Each number is 200 + 20 x the weight over its row's rms, rounded and kept within 0 to 999. Layers, rows and columns count from 0. The size before them is the row's rms in percent of the matrix's.

# up: layer 8 MLP up, 704x256, rms 0.0921, rows 519-536, columns 128-255
# down: layer 8 MLP down (transposed), 704x256, rms 0.0893, rows 519-536, columns 128-255
# gate: layer 8 MLP gate, 704x256, rms 0.0988, rows 520-537, columns 128-255
up519,103,200,195,209,191,187,199,152,205,181,185,223,176,207,223,230,221,201,187,213,197,208,167,197,193,195,193,226,173,216,206,227,181,232,233,227,195,213,205,182,181,219,220,195,194,195,245,251,227,183,206,184,202,184,223,242,249,208,186,215,194,221,199,173,227,211,206,209,169,226,180,162,192,227,221,182,253,192,214,199,195,208,197,215,148,172,188,195,202,193,212,212,199,183,222,194,204,191,177,209,220,194,194,169,229,207,183,210,165,192,205,186,242,187,235,219,180,197,188,205,164,178,204,195,212,199,191,206,210
down519,097,206,230,203,196,206,188,203,180,238,201,178,210,179,197,213,222,201,230,179,181,192,175,173,161,196,184,199,217,224,206,170,248,186,188,219,209,230,210,224,192,217,196,195,207,186,204,209,212,198,163,220,191,195,214,177,207,212,168,215,187,199,171,200,193,201,207,207,231,183,230,222,219,195,196,237,182,216,183,172,212,177,201,205,231,218,204,196,215,92,197,177,192,201,188,227,190,207,164,168,219,220,203,232,195,191,190,187,166,226,215,204,190,211,213,196,174,213,198,209,211,223,207,209,202,223,200,184,233
gate520,103,214,238,191,175,225,168,195,156,227,214,213,203,227,217,184,181,247,228,181,171,191,200,212,212,203,231,190,224,210,173,206,188,205,191,219,183,216,227,231,171,182,207,184,214,211,193,204,185,207,183,189,179,185,200,186,249,217,188,193,205,211,174,162,200,188,179,212,174,194,207,220,223,212,202,164,202,184,200,214,188,221,202,192,186,211,171,185,215,201,222,210,204,191,190,203,222,185,179,190,224,224,222,191,244,212,195,221,205,229,222,185,217,203,174,203,203,176,170,204,149,211,212,183,226,197,174,192,206
up520,100,205,213,191,201,168,210,189,173,240,148,164,173,195,214,181,196,220,192,205,220,180,245,209,236,215,198,195,188,201,171,181,200,202,219,204,202,223,200,184,182,195,185,215,207,167,167,194,218,216,205,198,215,229,225,206,218,202,186,202,168,152,208,205,222,181,202,216,216,206,176,216,190,199,194,188,257,203,176,224,242,211,183,214,174,183,206,185,187,212,200,185,213,228,202,196,209,203,242,193,214,227,191,179,216,246,215,185,205,217,195,185,180,197,185,214,182,223,172,204,192,164,198,166,191,219,203,212,184
down520,103,200,196,180,231,196,229,179,184,175,173,217,197,159,201,216,218,214,221,198,214,203,205,202,209,211,228,204,187,233,236,212,198,190,220,194,201,183,199,161,227,207,160,194,211,217,199,198,246,192,203,186,204,194,214,211,176,183,192,223,205,203,212,243,201,214,211,223,202,211,174,177,183,172,185,198,190,219,196,228,206,165,198,219,193,194,180,222,155,193,197,158,195,231,180,225,202,200,213,161,189,206,219,206,178,214,210,207,219,192,234,199,164,223,201,181,198,227,205,219,224,183,205,200,203,192,236,216,182
gate521,095,215,222,155,210,203,202,182,259,202,222,225,168,195,188,176,201,207,182,168,171,225,179,190,225,154,191,203,198,212,222,216,193,192,218,181,238,186,224,164,198,206,205,210,230,201,192,186,171,224,220,185,202,188,224,180,179,247,227,205,155,183,202,212,207,160,187,187,192,190,195,180,196,158,204,203,183,196,214,230,220,170,228,215,204,206,191,172,210,180,204,175,214,190,207,210,201,222,179,198,185,178,194,187,189,229,189,216,181,225,197,213,189,207,197,203,180,210,225,195,155,200,184,213,192,168,189,242,188
up521,094,174,191,194,202,215,221,216,173,214,162,191,211,209,185,192,187,188,225,213,252,190,189,236,213,218,231,225,164,179,204,210,172,222,180,186,191,225,146,204,180,216,206,200,164,208,230,216,246,171,223,210,189,211,189,236,222,200,224,190,221,170,228,231,205,250,229,207,207,164,198,237,236,201,233,215,195,189,207,188,166,213,193,176,147,194,179,224,201,207,224,204,178,180,234,202,210,181,217,188,188,205,160,239,187,230,218,194,190,194,184,166,194,208,187,204,199,173,208,201,220,204,225,199,209,200,201,202,200
down521,095,198,197,222,192,198,206,189,205,182,216,225,203,196,232,202,235,212,231,200,194,206,203,204,227,191,190,241,230,238,197,203,194,187,199,187,184,184,198,210,197,217,172,180,176,153,183,192,179,181,198,156,195,201,199,180,208,185,193,186,217,215,192,216,196,169,222,182,202,214,202,181,162,186,202,212,188,200,217,209,190,226,193,212,233,203,244,233,172,154,174,202,198,197,192,212,189,201,209,189,226,228,229,185,182,176,210,200,187,180,190,212,203,219,181,188,203,194,226,218,232,208,207,183,202,189,181,170,202
gate522,108,195,205,196,237,212,228,169,205,180,232,194,163,196,186,231,198,151,200,171,218,211,167,196,235,186,207,208,196,217,171,202,208,203,166,203,209,189,193,210,184,218,223,210,179,222,184,213,187,229,186,178,174,218,220,199,219,221,175,217,218,174,199,209,178,212,198,240,173,210,181,188,179,217,233,230,208,182,188,214,202,172,191,192,216,193,216,195,209,208,227,206,197,213,210,216,241,192,202,211,274,180,211,176,205,189,184,206,206,173,184,173,215,213,191,186,197,209,211,208,200,239,196,172,221,168,196,212,230
up522,107,205,200,188,183,188,190,190,211,202,188,191,197,199,236,217,218,192,210,172,187,214,221,167,212,207,223,202,195,176,192,225,206,198,174,188,203,184,217,200,210,169,227,198,188,229,188,216,210,192,192,175,168,236,200,218,163,209,175,211,190,205,191,234,237,204,195,214,161,199,166,194,209,199,238,198,192,192,185,201,177,217,208,197,158,198,199,209,211,209,225,187,185,196,195,234,187,185,201,204,220,208,182,186,208,200,191,130,235,179,184,209,217,206,219,182,205,185,249,232,207,215,175,244,208,238,172,173,221
down522,106,200,191,222,197,204,197,227,205,232,222,210,204,211,220,165,202,187,173,218,225,178,232,205,196,196,190,192,202,219,164,227,203,213,228,196,214,212,170,216,218,209,177,182,229,174,222,172,178,199,212,211,217,185,210,205,200,150,219,231,204,223,200,192,184,206,214,187,214,172,191,169,196,164,191,207,218,179,205,201,211,185,189,195,205,180,205,197,224,241,188,210,244,195,213,197,194,216,163,199,192,181,189,225,194,182,237,190,188,202,159,213,186,196,210,173,209,178,198,205,203,207,188,186,219,160,194,223,204
gate523,101,205,218,168,236,210,212,174,159,208,202,197,213,224,163,222,184,187,191,206,182,215,193,225,161,200,168,216,234,193,189,222,204,200,180,189,204,154,209,191,220,219,223,205,191,195,188,216,170,243,227,193,224,208,201,161,211,169,188,199,152,221,218,213,178,224,166,232,173,203,177,163,217,172,164,237,222,186,210,211,224,188,207,204,219,186,182,201,209,195,185,244,210,231,198,221,231,187,180,184,195,193,223,203,187,238,223,199,212,213,174,213,171,201,219,194,203,182,190,221,224,231,189,192,219,210,236,201,189
up523,103,215,172,218,191,205,164,199,189,186,208,187,200,219,189,206,197,182,163,218,189,214,183,243,177,212,190,204,205,191,190,204,178,194,177,212,206,173,199,209,198,207,173,200,167,181,194,206,222,196,174,215,190,205,170,202,202,190,195,168,194,196,190,184,201,185,185,206,160,189,200,204,215,199,172,215,233,197,247,215,169,213,191,211,206,167,210,210,213,219,165,242,176,167,175,192,221,187,184,214,204,217,213,227,190,233,219,198,199,193,170,223,205,215,186,212,206,205,189,205,215,225,147,179,215,198,201,200,195
down523,102,178,202,208,177,170,204,182,188,230,203,190,172,213,231,221,182,215,218,205,198,192,168,181,185,212,187,196,191,241,219,199,207,192,214,177,204,206,199,205,199,209,216,225,206,200,239,184,204,208,156,191,168,158,200,204,219,218,211,198,225,204,175,186,190,189,233,195,230,191,219,208,195,184,238,189,189,200,188,183,211,226,195,228,231,220,205,219,183,216,204,200,181,214,194,220,196,190,228,206,193,180,217,226,215,186,173,220,200,191,192,205,208,166,187,219,203,189,212,183,211,250,212,243,191,183,168,205,204
gate524,096,229,215,182,212,238,197,186,152,180,249,215,190,202,207,228,189,198,188,230,156,205,213,184,214,218,198,213,195,204,209,212,207,201,195,212,211,189,223,195,198,185,227,198,179,198,203,171,174,198,225,195,166,219,207,198,189,223,187,187,196,177,193,201,197,171,180,190,206,196,211,204,231,225,200,232,186,217,200,221,192,236,207,184,208,194,206,179,219,208,185,186,189,227,194,217,171,197,210,190,205,236,197,223,184,180,216,176,212,188,196,202,185,214,163,199,202,153,240,229,204,189,189,195,186,233,208,178,196
up524,101,190,210,162,199,205,202,201,201,206,204,216,185,200,223,209,212,243,222,210,198,202,156,180,201,233,167,209,224,207,201,184,219,224,192,228,166,188,172,166,231,181,212,209,204,199,201,209,195,191,248,190,200,196,196,216,229,192,191,205,193,229,235,187,153,190,167,210,205,216,190,190,192,173,180,179,174,226,174,186,205,194,192,200,195,216,238,208,196,189,203,235,220,197,209,206,170,246,206,213,184,181,201,184,195,183,189,196,188,232,169,193,216,204,195,204,197,200,222,171,176,219,202,175,183,164,220,219,160
down524,102,212,188,180,191,216,199,214,200,208,190,200,202,173,222,205,194,217,177,222,220,212,185,198,257,199,219,214,202,211,191,199,184,210,175,213,185,204,212,184,188,208,207,203,201,214,181,176,178,181,230,199,187,224,167,205,203,206,179,205,191,193,157,165,164,192,198,214,182,180,195,205,216,218,193,216,203,225,145,182,181,210,228,205,223,195,191,203,180,229,216,222,164,209,191,223,202,223,208,188,203,207,212,185,186,189,250,207,202,225,230,178,195,212,230,191,160,193,180,211,230,231,196,219,196,202,259,212,202
gate525,099,193,227,183,192,199,164,209,192,218,181,215,202,200,233,194,203,211,212,199,206,200,195,180,207,215,196,184,220,234,186,179,202,195,202,203,233,179,206,179,209,170,211,193,213,178,192,225,226,191,237,201,165,202,223,184,217,202,219,216,178,179,196,182,200,192,234,241,199,237,183,218,186,194,210,218,167,193,175,164,179,180,208,204,177,195,200,234,219,211,183,198,209,240,188,204,190,219,188,183,185,200,201,174,185,214,221,183,179,183,207,176,185,153,172,214,224,233,194,207,184,220,211,182,229,222,196,187,161
up525,098,200,202,212,225,194,215,213,213,230,202,214,207,189,167,235,226,205,188,196,199,178,209,155,180,182,195,184,224,223,182,224,191,197,195,258,187,213,198,182,178,184,188,211,239,193,186,229,179,172,210,193,217,227,155,205,235,215,184,213,171,192,178,189,178,203,232,189,208,156,198,187,211,207,236,182,211,193,212,190,200,258,227,191,215,176,222,236,212,202,215,212,201,209,198,169,210,180,192,213,195,222,199,227,220,238,194,212,198,191,215,174,188,211,219,233,210,190,179,254,208,227,229,199,200,231,160,197,202
down525,102,178,142,173,174,178,209,201,196,235,208,207,184,139,202,202,187,208,231,218,225,201,189,192,198,208,200,217,230,146,182,216,210,177,213,197,185,187,228,211,168,198,187,193,206,199,228,174,183,206,224,188,189,221,207,206,209,213,192,217,194,195,185,182,161,205,210,201,193,180,190,200,219,161,191,201,209,240,191,211,254,199,226,219,200,230,229,207,194,171,183,192,214,186,194,180,216,163,188,215,227,191,172,169,212,196,184,213,181,194,192,185,158,184,183,218,200,210,161,198,170,211,199,218,221,185,218,200,191
gate526,107,208,213,188,230,210,204,242,243,208,205,208,171,213,183,203,214,216,192,185,209,219,191,153,219,200,199,214,196,166,183,238,221,181,202,245,209,208,232,219,190,237,192,196,202,198,191,214,184,202,193,177,212,188,200,188,184,195,192,205,255,220,221,187,193,203,197,218,196,208,211,205,174,210,204,207,221,191,223,204,214,210,179,189,191,195,202,190,229,184,234,189,211,208,183,181,157,191,177,171,267,194,189,228,210,199,187,208,209,185,160,205,204,204,199,212,203,205,235,228,161,166,202,212,167,206,213,156,204
up526,103,202,228,158,220,187,174,189,206,207,165,202,203,170,205,191,186,205,190,207,245,175,203,189,241,236,198,193,194,194,198,211,228,179,199,200,217,220,215,182,216,188,213,215,218,194,192,215,205,159,246,220,188,203,222,203,198,192,185,202,217,188,229,242,172,219,200,184,200,183,194,200,217,200,179,188,218,209,173,253,163,244,185,215,218,185,215,195,211,217,197,200,168,194,221,204,187,193,201,202,180,199,191,244,199,230,207,202,158,185,179,174,213,200,213,217,197,181,158,220,180,190,210,195,194,216,202,205,188
down526,104,244,213,190,177,212,186,190,173,213,198,182,192,208,233,193,204,198,200,197,188,222,188,198,197,209,213,187,180,224,188,225,183,187,170,161,206,169,209,195,201,201,231,208,185,189,187,195,188,169,189,224,209,198,213,191,161,197,202,189,202,189,189,196,211,209,176,207,162,199,198,200,238,195,200,173,169,240,176,217,179,178,237,201,205,180,192,183,205,183,179,195,167,201,194,200,248,197,226,223,175,181,183,213,187,199,215,239,202,212,225,197,191,188,216,207,205,190,232,186,169,200,218,193,185,182,172,252,185
gate527,103,196,214,169,212,200,181,210,200,201,213,176,181,225,172,217,205,202,167,200,211,196,189,186,203,198,225,216,206,186,207,193,227,195,195,205,212,221,208,214,243,212,218,187,203,212,175,203,193,184,170,156,207,177,212,176,208,185,203,225,231,201,219,228,214,217,182,234,185,181,205,194,242,198,236,213,197,173,225,201,153,189,228,210,225,187,237,200,224,203,204,216,180,168,198,200,201,172,182,200,189,184,210,189,172,193,215,164,222,203,198,211,198,204,202,193,211,188,192,250,202,210,236,174,165,174,191,183,200
up527,101,171,189,193,239,195,211,201,213,229,182,218,214,189,226,220,206,190,236,221,188,193,209,205,221,193,193,200,209,203,196,207,224,166,213,184,209,172,200,193,180,193,191,183,187,211,208,215,200,219,242,180,208,215,188,190,178,233,210,180,208,193,230,163,229,187,213,177,207,187,233,238,210,216,173,161,202,198,172,187,218,206,165,169,228,243,182,177,188,195,198,177,190,208,192,203,209,198,199,195,178,178,189,198,226,217,207,187,189,194,236,200,205,171,204,182,225,233,209,166,181,208,211,200,221,199,191,173,229
down527,100,203,209,213,208,165,190,193,187,204,230,180,177,198,179,217,213,195,220,243,201,195,184,179,190,199,165,177,205,173,224,183,198,177,222,184,202,226,193,216,226,232,221,194,188,229,202,204,158,157,181,221,179,198,203,186,219,184,219,217,202,205,236,206,216,197,178,211,143,182,171,188,201,216,198,222,207,178,193,195,199,222,197,219,193,196,240,216,213,224,208,197,188,158,220,210,229,195,182,188,190,208,204,204,188,153,179,184,215,179,194,185,203,190,203,199,169,179,206,206,197,195,223,177,178,196,207,155,191
gate528,103,191,205,198,224,214,203,211,210,207,167,181,216,210,201,175,202,198,208,169,213,208,209,201,213,177,176,204,212,174,188,195,192,210,172,220,212,193,196,165,192,201,183,211,193,193,227,183,222,213,220,202,200,228,174,190,267,210,184,174,216,190,219,177,183,208,220,167,172,227,210,200,223,175,201,196,219,188,208,221,152,183,204,208,206,196,221,200,218,206,197,199,208,179,199,179,211,205,196,246,175,197,178,208,204,189,206,167,217,205,203,179,206,179,233,206,216,205,189,202,227,234,183,194,212,232,186,187,216
up528,098,183,195,201,200,208,196,197,153,188,183,181,192,185,221,190,133,208,218,196,202,223,204,221,208,207,180,200,223,188,188,165,191,189,180,189,205,175,170,171,225,199,224,212,196,180,222,171,202,231,240,206,208,211,205,187,199,179,195,185,212,227,202,180,191,209,200,200,220,227,220,228,184,196,162,161,223,201,217,192,169,214,211,190,218,216,181,217,226,195,204,219,197,172,185,205,234,206,192,172,183,193,205,187,177,188,208,198,210,195,210,202,226,216,177,227,211,189,194,167,169,194,160,204,220,205,210,200,195
down528,100,206,183,218,232,255,214,196,237,218,189,200,199,213,187,214,220,170,222,191,211,213,190,198,226,191,176,196,179,172,202,198,183,214,191,210,201,234,185,187,209,202,206,216,218,172,224,194,226,205,169,220,210,205,203,203,220,221,188,215,207,175,193,219,209,200,224,183,215,193,221,198,215,192,236,177,194,180,197,196,180,161,221,197,178,174,214,211,217,241,184,171,248,200,192,190,203,200,196,209,217,161,197,166,221,186,207,168,160,214,207,207,187,175,262,209,186,182,203,205,237,215,196,141,192,193,192,193,205
gate529,104,180,169,202,195,226,203,191,206,181,216,190,209,193,221,189,190,257,193,196,220,173,184,217,214,201,191,193,194,212,182,235,213,224,215,175,180,204,188,237,197,210,226,176,198,225,181,182,228,181,214,172,186,155,185,189,177,208,240,193,216,179,185,186,217,179,204,182,182,196,236,199,202,212,189,208,195,211,181,187,172,187,202,175,170,251,230,179,208,204,204,174,199,189,199,181,176,197,178,224,204,157,212,207,215,166,194,228,253,185,177,176,217,207,198,233,211,225,171,186,180,167,203,183,225,188,203,189,177
up529,098,201,177,221,185,209,189,190,215,193,185,201,178,198,215,191,201,191,213,183,181,199,206,200,175,202,191,211,159,184,211,188,199,225,189,183,176,202,198,191,218,204,200,237,193,193,184,214,204,202,204,162,231,213,226,189,242,202,179,216,188,246,234,174,152,196,158,215,202,203,182,193,220,181,248,209,242,209,215,178,175,177,177,205,193,176,209,223,228,189,219,208,183,187,195,175,228,191,205,221,233,245,194,178,187,200,234,149,229,222,221,193,188,218,226,213,191,243,221,209,212,183,197,176,188,168,221,207,181
down529,101,215,222,176,234,189,174,205,204,190,208,226,204,209,182,198,222,198,188,191,211,211,194,222,234,183,212,192,216,208,209,195,190,199,209,200,203,188,183,173,198,208,178,163,195,203,211,213,191,170,211,165,216,185,213,157,199,231,210,247,214,188,214,196,191,206,235,211,225,216,164,207,201,155,154,216,175,207,183,216,190,226,197,229,187,212,207,156,172,182,178,211,212,191,231,210,217,205,210,158,220,206,211,224,181,195,191,196,202,176,210,233,193,191,213,209,190,201,201,190,195,179,199,181,203,213,181,169,195
gate530,113,214,189,207,191,192,209,211,215,171,225,240,237,159,184,187,189,197,199,181,161,224,174,202,208,196,193,207,205,207,187,201,183,176,180,222,194,162,217,204,190,203,210,203,163,225,224,188,177,181,198,176,179,208,172,185,200,217,200,175,196,198,162,191,206,163,235,212,191,190,237,225,205,181,199,209,184,172,216,204,219,198,154,184,227,204,203,172,215,194,219,182,229,167,197,218,164,236,178,223,223,220,201,226,190,208,168,214,215,230,217,213,220,198,234,212,215,170,211,222,190,193,175,201,232,201,221,227,211
up530,109,214,214,174,203,227,226,195,211,192,210,192,249,202,198,219,154,205,198,216,168,209,208,241,205,205,181,213,213,160,204,227,191,166,179,221,186,207,197,176,195,191,182,176,204,229,256,185,191,217,209,199,213,214,204,172,223,198,239,213,202,180,184,193,213,183,229,210,204,202,250,211,200,180,199,211,192,177,192,212,191,197,195,190,200,203,180,206,219,178,207,176,176,205,190,206,198,179,180,179,171,197,214,215,204,201,202,232,165,197,200,201,202,183,204,189,197,159,169,196,200,221,157,224,256,196,175,156,187
down530,107,184,226,214,201,208,196,185,213,206,196,171,197,230,166,211,179,190,187,194,204,213,206,215,218,195,187,164,187,185,198,213,228,202,206,198,223,199,202,200,199,154,218,184,223,205,191,209,202,225,224,210,194,205,211,201,222,164,178,204,188,159,205,219,264,216,229,205,180,194,192,203,188,187,205,188,194,180,179,200,190,177,176,199,187,192,187,186,206,211,198,208,178,223,201,201,206,197,171,205,207,206,194,174,190,198,235,193,198,188,164,191,202,203,205,180,238,170,202,211,167,208,179,215,176,215,169,145,203
gate531,091,192,233,197,200,193,190,192,214,168,217,189,218,158,231,183,189,201,192,225,225,215,215,223,180,185,174,218,184,214,226,230,199,173,191,209,230,220,212,203,183,201,205,146,226,232,180,213,171,215,201,211,203,225,196,169,226,214,212,206,209,189,213,207,188,206,206,192,216,183,180,174,181,196,203,202,173,211,155,195,195,239,210,206,193,207,183,174,186,193,235,208,179,190,172,205,169,190,177,207,187,191,195,202,191,216,172,226,217,195,201,207,228,198,209,210,166,158,210,203,196,182,230,215,206,220,169,215,175
up531,093,217,221,185,183,185,215,169,219,189,213,172,154,224,221,158,216,204,214,190,207,200,173,202,161,223,198,181,198,193,226,217,207,216,163,154,242,187,190,187,224,221,184,195,199,197,195,200,212,216,197,190,218,234,178,207,208,205,223,167,164,190,229,208,220,225,177,220,157,192,229,195,212,210,206,193,186,203,195,245,202,184,199,210,186,197,189,204,207,212,190,193,205,205,193,212,198,241,182,197,170,206,228,242,190,192,180,188,206,256,164,184,194,222,223,190,231,221,232,219,189,217,179,190,201,195,213,250,199
down531,094,224,209,187,186,180,154,200,185,195,217,169,199,162,213,182,233,249,189,224,191,207,182,188,187,216,185,171,247,201,214,224,194,216,197,247,162,183,199,202,194,198,189,186,166,202,234,234,202,211,188,181,241,217,173,216,212,194,215,202,205,214,223,214,214,219,198,213,187,176,163,178,236,174,187,193,197,204,213,219,176,157,190,228,183,187,217,179,199,166,192,194,203,221,216,199,192,236,216,237,201,182,199,225,182,210,183,193,202,188,229,191,177,213,165,214,218,186,219,205,203,204,176,181,189,222,191,208,205
gate532,109,182,178,224,190,196,187,223,182,155,212,212,226,184,186,195,210,186,199,194,183,239,184,166,184,205,172,179,230,202,210,211,182,212,215,195,201,180,188,181,193,192,232,220,179,220,210,178,157,205,214,177,195,199,221,183,187,198,203,191,213,233,199,216,194,148,187,175,204,196,186,190,202,216,177,193,214,190,193,215,220,207,190,183,177,199,171,191,257,176,173,212,219,193,182,163,185,202,153,214,219,236,223,213,200,170,198,197,193,207,184,213,215,217,214,193,231,183,189,236,192,214,199,170,199,213,236,216,194
up532,108,168,238,175,192,203,214,214,195,208,188,234,192,208,187,194,223,235,220,171,206,197,207,186,187,218,165,235,199,263,187,193,196,178,226,196,205,192,199,219,184,213,204,187,201,215,221,193,223,213,193,198,232,213,191,189,213,207,187,194,211,166,193,202,191,178,206,202,219,213,175,225,212,228,167,193,210,170,179,202,186,204,194,233,214,216,215,236,193,186,177,209,190,220,204,201,196,218,236,193,191,139,248,239,220,214,187,202,224,202,185,198,206,203,211,169,199,201,223,172,179,180,197,225,236,172,199,179,246
down532,108,176,207,254,180,216,206,211,211,171,230,221,188,210,206,209,193,167,188,157,187,210,245,180,200,218,193,229,217,205,188,163,202,213,214,223,181,195,184,192,192,201,184,225,212,169,219,170,217,220,173,200,224,185,231,202,201,221,176,175,182,216,184,208,205,181,238,203,218,249,167,171,214,205,193,176,216,194,199,208,184,183,191,192,189,188,240,211,227,177,207,201,200,204,193,184,242,191,207,171,179,192,228,220,198,208,186,206,215,217,246,201,219,210,215,214,190,175,211,218,203,189,225,226,211,188,199,200,182
gate533,094,224,182,203,206,219,237,217,183,191,189,184,247,199,199,170,218,166,208,231,207,202,184,199,218,183,208,195,173,191,205,216,166,196,187,191,200,225,227,203,170,187,203,230,219,193,188,204,221,223,164,221,188,198,170,216,174,174,183,196,215,167,209,211,200,227,203,227,161,214,224,235,190,214,230,201,238,198,194,177,177,203,215,194,222,198,193,207,206,198,206,199,199,166,173,189,236,205,210,231,205,218,196,201,214,240,223,172,234,166,190,166,187,232,202,225,212,216,205,222,201,236,226,205,229,199,198,176,196
up533,093,199,215,228,213,169,201,205,212,188,195,167,211,185,206,228,177,208,180,182,198,200,190,198,202,202,164,232,238,205,229,221,180,190,206,168,169,211,195,198,228,193,201,191,236,211,189,223,218,169,232,189,207,232,233,199,229,183,215,212,197,179,210,203,190,204,202,196,205,239,213,197,219,204,189,231,183,202,183,183,247,187,186,201,198,202,185,189,220,204,192,166,198,214,147,192,204,197,177,178,213,182,202,211,216,217,208,190,229,170,244,171,165,200,199,209,199,204,177,197,193,178,236,188,200,208,227,194,181
down533,091,215,189,218,188,192,184,217,229,192,206,247,219,161,153,177,237,189,173,199,217,253,218,215,163,182,238,220,207,190,226,210,207,184,218,215,175,218,200,220,154,181,193,207,167,184,200,196,200,198,194,239,198,221,179,239,177,176,214,220,197,194,196,194,206,180,209,181,250,191,213,207,236,199,193,182,224,173,181,215,196,181,204,200,183,232,205,185,171,180,192,199,214,206,221,220,218,196,203,187,215,184,217,190,196,220,212,191,216,203,196,207,199,230,175,208,245,171,199,202,233,162,224,191,214,192,191,240,220
gate534,102,245,210,208,245,185,233,226,241,212,222,188,226,183,195,169,193,194,218,189,191,188,172,214,174,204,218,201,206,192,174,226,201,197,223,183,218,177,204,199,154,205,181,179,202,212,166,223,200,186,201,185,195,185,193,202,209,210,232,166,179,169,200,215,214,161,199,198,211,222,160,198,225,202,198,202,203,201,195,194,178,236,181,222,201,209,227,187,219,185,179,168,175,191,180,177,155,217,183,196,185,193,209,196,182,229,179,200,191,210,194,245,198,176,188,199,230,210,210,204,190,211,187,178,195,232,183,205,191
up534,105,215,210,199,223,212,167,217,222,191,196,187,206,219,174,211,194,214,209,179,203,177,219,197,223,204,211,176,171,190,211,192,182,172,185,165,239,204,214,224,175,208,232,215,204,206,199,193,239,188,222,212,173,206,220,225,199,175,216,175,229,188,167,218,190,180,162,153,201,237,203,218,196,212,192,169,170,220,215,217,196,227,209,216,211,197,181,194,210,187,196,195,175,204,209,173,223,196,203,174,211,231,206,234,200,170,237,175,206,204,228,215,205,207,154,206,169,245,203,229,141,242,193,182,219,186,196,198,190
down534,106,189,228,205,197,200,214,212,208,170,178,186,214,221,211,192,185,219,210,178,223,207,218,203,221,218,166,226,156,211,216,231,167,175,171,236,192,193,211,184,157,230,208,181,218,184,181,187,173,181,202,201,201,184,203,226,192,177,198,210,205,203,207,197,193,218,221,175,189,213,227,200,197,205,213,212,221,216,197,212,200,207,197,195,194,178,196,214,219,202,201,210,219,186,236,202,188,184,210,214,220,184,208,182,229,221,226,169,215,210,223,177,178,154,212,165,215,241,187,245,154,201,170,176,214,174,202,196,193
gate535,102,208,215,174,210,174,204,201,233,220,195,202,207,180,207,204,201,195,218,174,197,177,188,192,246,191,194,216,229,223,165,239,206,192,180,220,157,215,258,211,201,201,216,228,193,189,207,205,198,206,205,180,219,175,198,203,206,192,208,229,218,187,196,194,196,212,216,181,158,177,204,192,217,165,210,193,207,210,149,195,228,189,215,183,228,211,196,195,204,214,166,180,180,245,200,204,190,200,159,223,195,178,207,209,205,182,183,215,215,196,220,167,216,199,189,232,237,192,241,243,180,216,175,170,211,217,177,154,191
up535,103,200,223,201,194,189,201,217,207,211,195,161,220,233,170,220,187,218,204,163,156,185,214,182,204,206,147,183,157,226,204,209,202,219,205,209,208,208,183,160,165,187,200,207,190,204,177,222,206,190,197,237,192,204,208,213,197,199,197,207,205,185,208,190,222,194,238,226,208,216,195,227,204,206,191,168,193,202,202,207,218,205,195,211,210,208,140,210,236,191,250,201,210,209,201,205,193,216,186,159,224,195,216,206,174,206,216,210,217,211,183,244,240,210,177,221,196,191,187,198,214,228,185,186,174,201,217,203,192
down535,103,218,239,183,185,186,199,204,184,203,166,236,202,197,186,204,209,201,217,203,205,168,175,184,172,241,174,213,201,243,200,196,158,199,237,216,168,178,212,197,171,175,182,196,186,212,185,167,186,235,162,211,192,190,188,181,214,154,197,195,200,181,217,205,204,230,220,208,185,174,196,183,208,177,213,235,230,185,210,204,197,202,169,197,251,216,234,187,187,222,175,207,248,180,216,219,200,180,198,222,212,214,213,190,214,181,190,182,186,227,216,199,222,200,194,176,200,194,223,211,195,167,192,184,186,210,209,199,202
gate536,092,204,202,198,188,247,184,225,211,197,182,174,245,210,237,205,211,158,245,196,210,177,183,197,198,190,206,179,200,180,219,186,216,191,224,180,211,164,192,197,175,203,181,195,201,184,211,174,229,186,193,199,184,173,197,205,205,199,188,194,171,228,223,171,184,207,207,196,202,209,156,192,188,196,212,210,208,179,183,153,183,179,199,194,211,189,193,197,184,194,203,228,214,172,162,240,193,175,187,211,222,187,245,206,215,188,168,163,211,200,197,185,201,196,169,191,188,189,198,201,193,191,214,176,218,253,172,204,185
up536,093,206,140,217,176,172,224,214,207,200,199,222,174,209,183,213,220,219,183,199,201,193,189,200,207,223,197,181,215,211,204,202,198,229,203,196,220,218,208,229,193,195,194,192,210,201,178,209,192,214,221,193,197,217,213,191,222,176,212,178,254,207,161,156,215,212,183,159,190,216,189,192,233,202,211,166,163,190,153,208,237,212,191,247,219,200,240,213,195,193,232,186,197,181,170,203,216,160,162,185,207,195,189,211,210,187,238,186,226,201,203,222,196,173,217,193,206,212,167,195,163,199,201,202,217,187,198,189,207
down536,094,230,220,167,205,218,194,245,203,221,192,209,245,188,194,194,192,166,226,213,214,184,213,197,223,206,200,193,172,158,223,184,187,175,205,203,213,185,205,222,219,210,200,213,227,221,193,193,201,176,213,222,196,192,198,185,199,190,220,199,174,209,234,164,160,215,197,193,167,203,180,203,194,183,205,211,198,194,187,229,149,207,194,171,210,224,191,215,173,199,221,185,197,200,185,193,187,204,206,193,179,218,224,181,210,224,146,202,202,184,192,163,210,226,194,216,146,189,218,203,207,206,198,229,192,230,174,176,211
gate537,099,200,168,183,177,210,213,212,246,196,215,206,217,198,221,201,208,186,195,207,201,244,189,181,211,196,204,171,222,222,198,226,195,186,208,207,236,173,216,220,228,207,193,195,204,204,218,182,161,199,191,189,185,214,239,159,200,209,174,174,181,200,241,183,228,184,219,194,212,182,181,195,205,220,182,192,188,165,201,198,187,203,224,214,226,212,214,165,197,197,209,194,199,194,218,213,193,197,230,205,195,231,183,169,192,213,183,206,181,150,185,158,202,195,209,204,207,157,210,201,219,233,211,229,210,159,182,222,162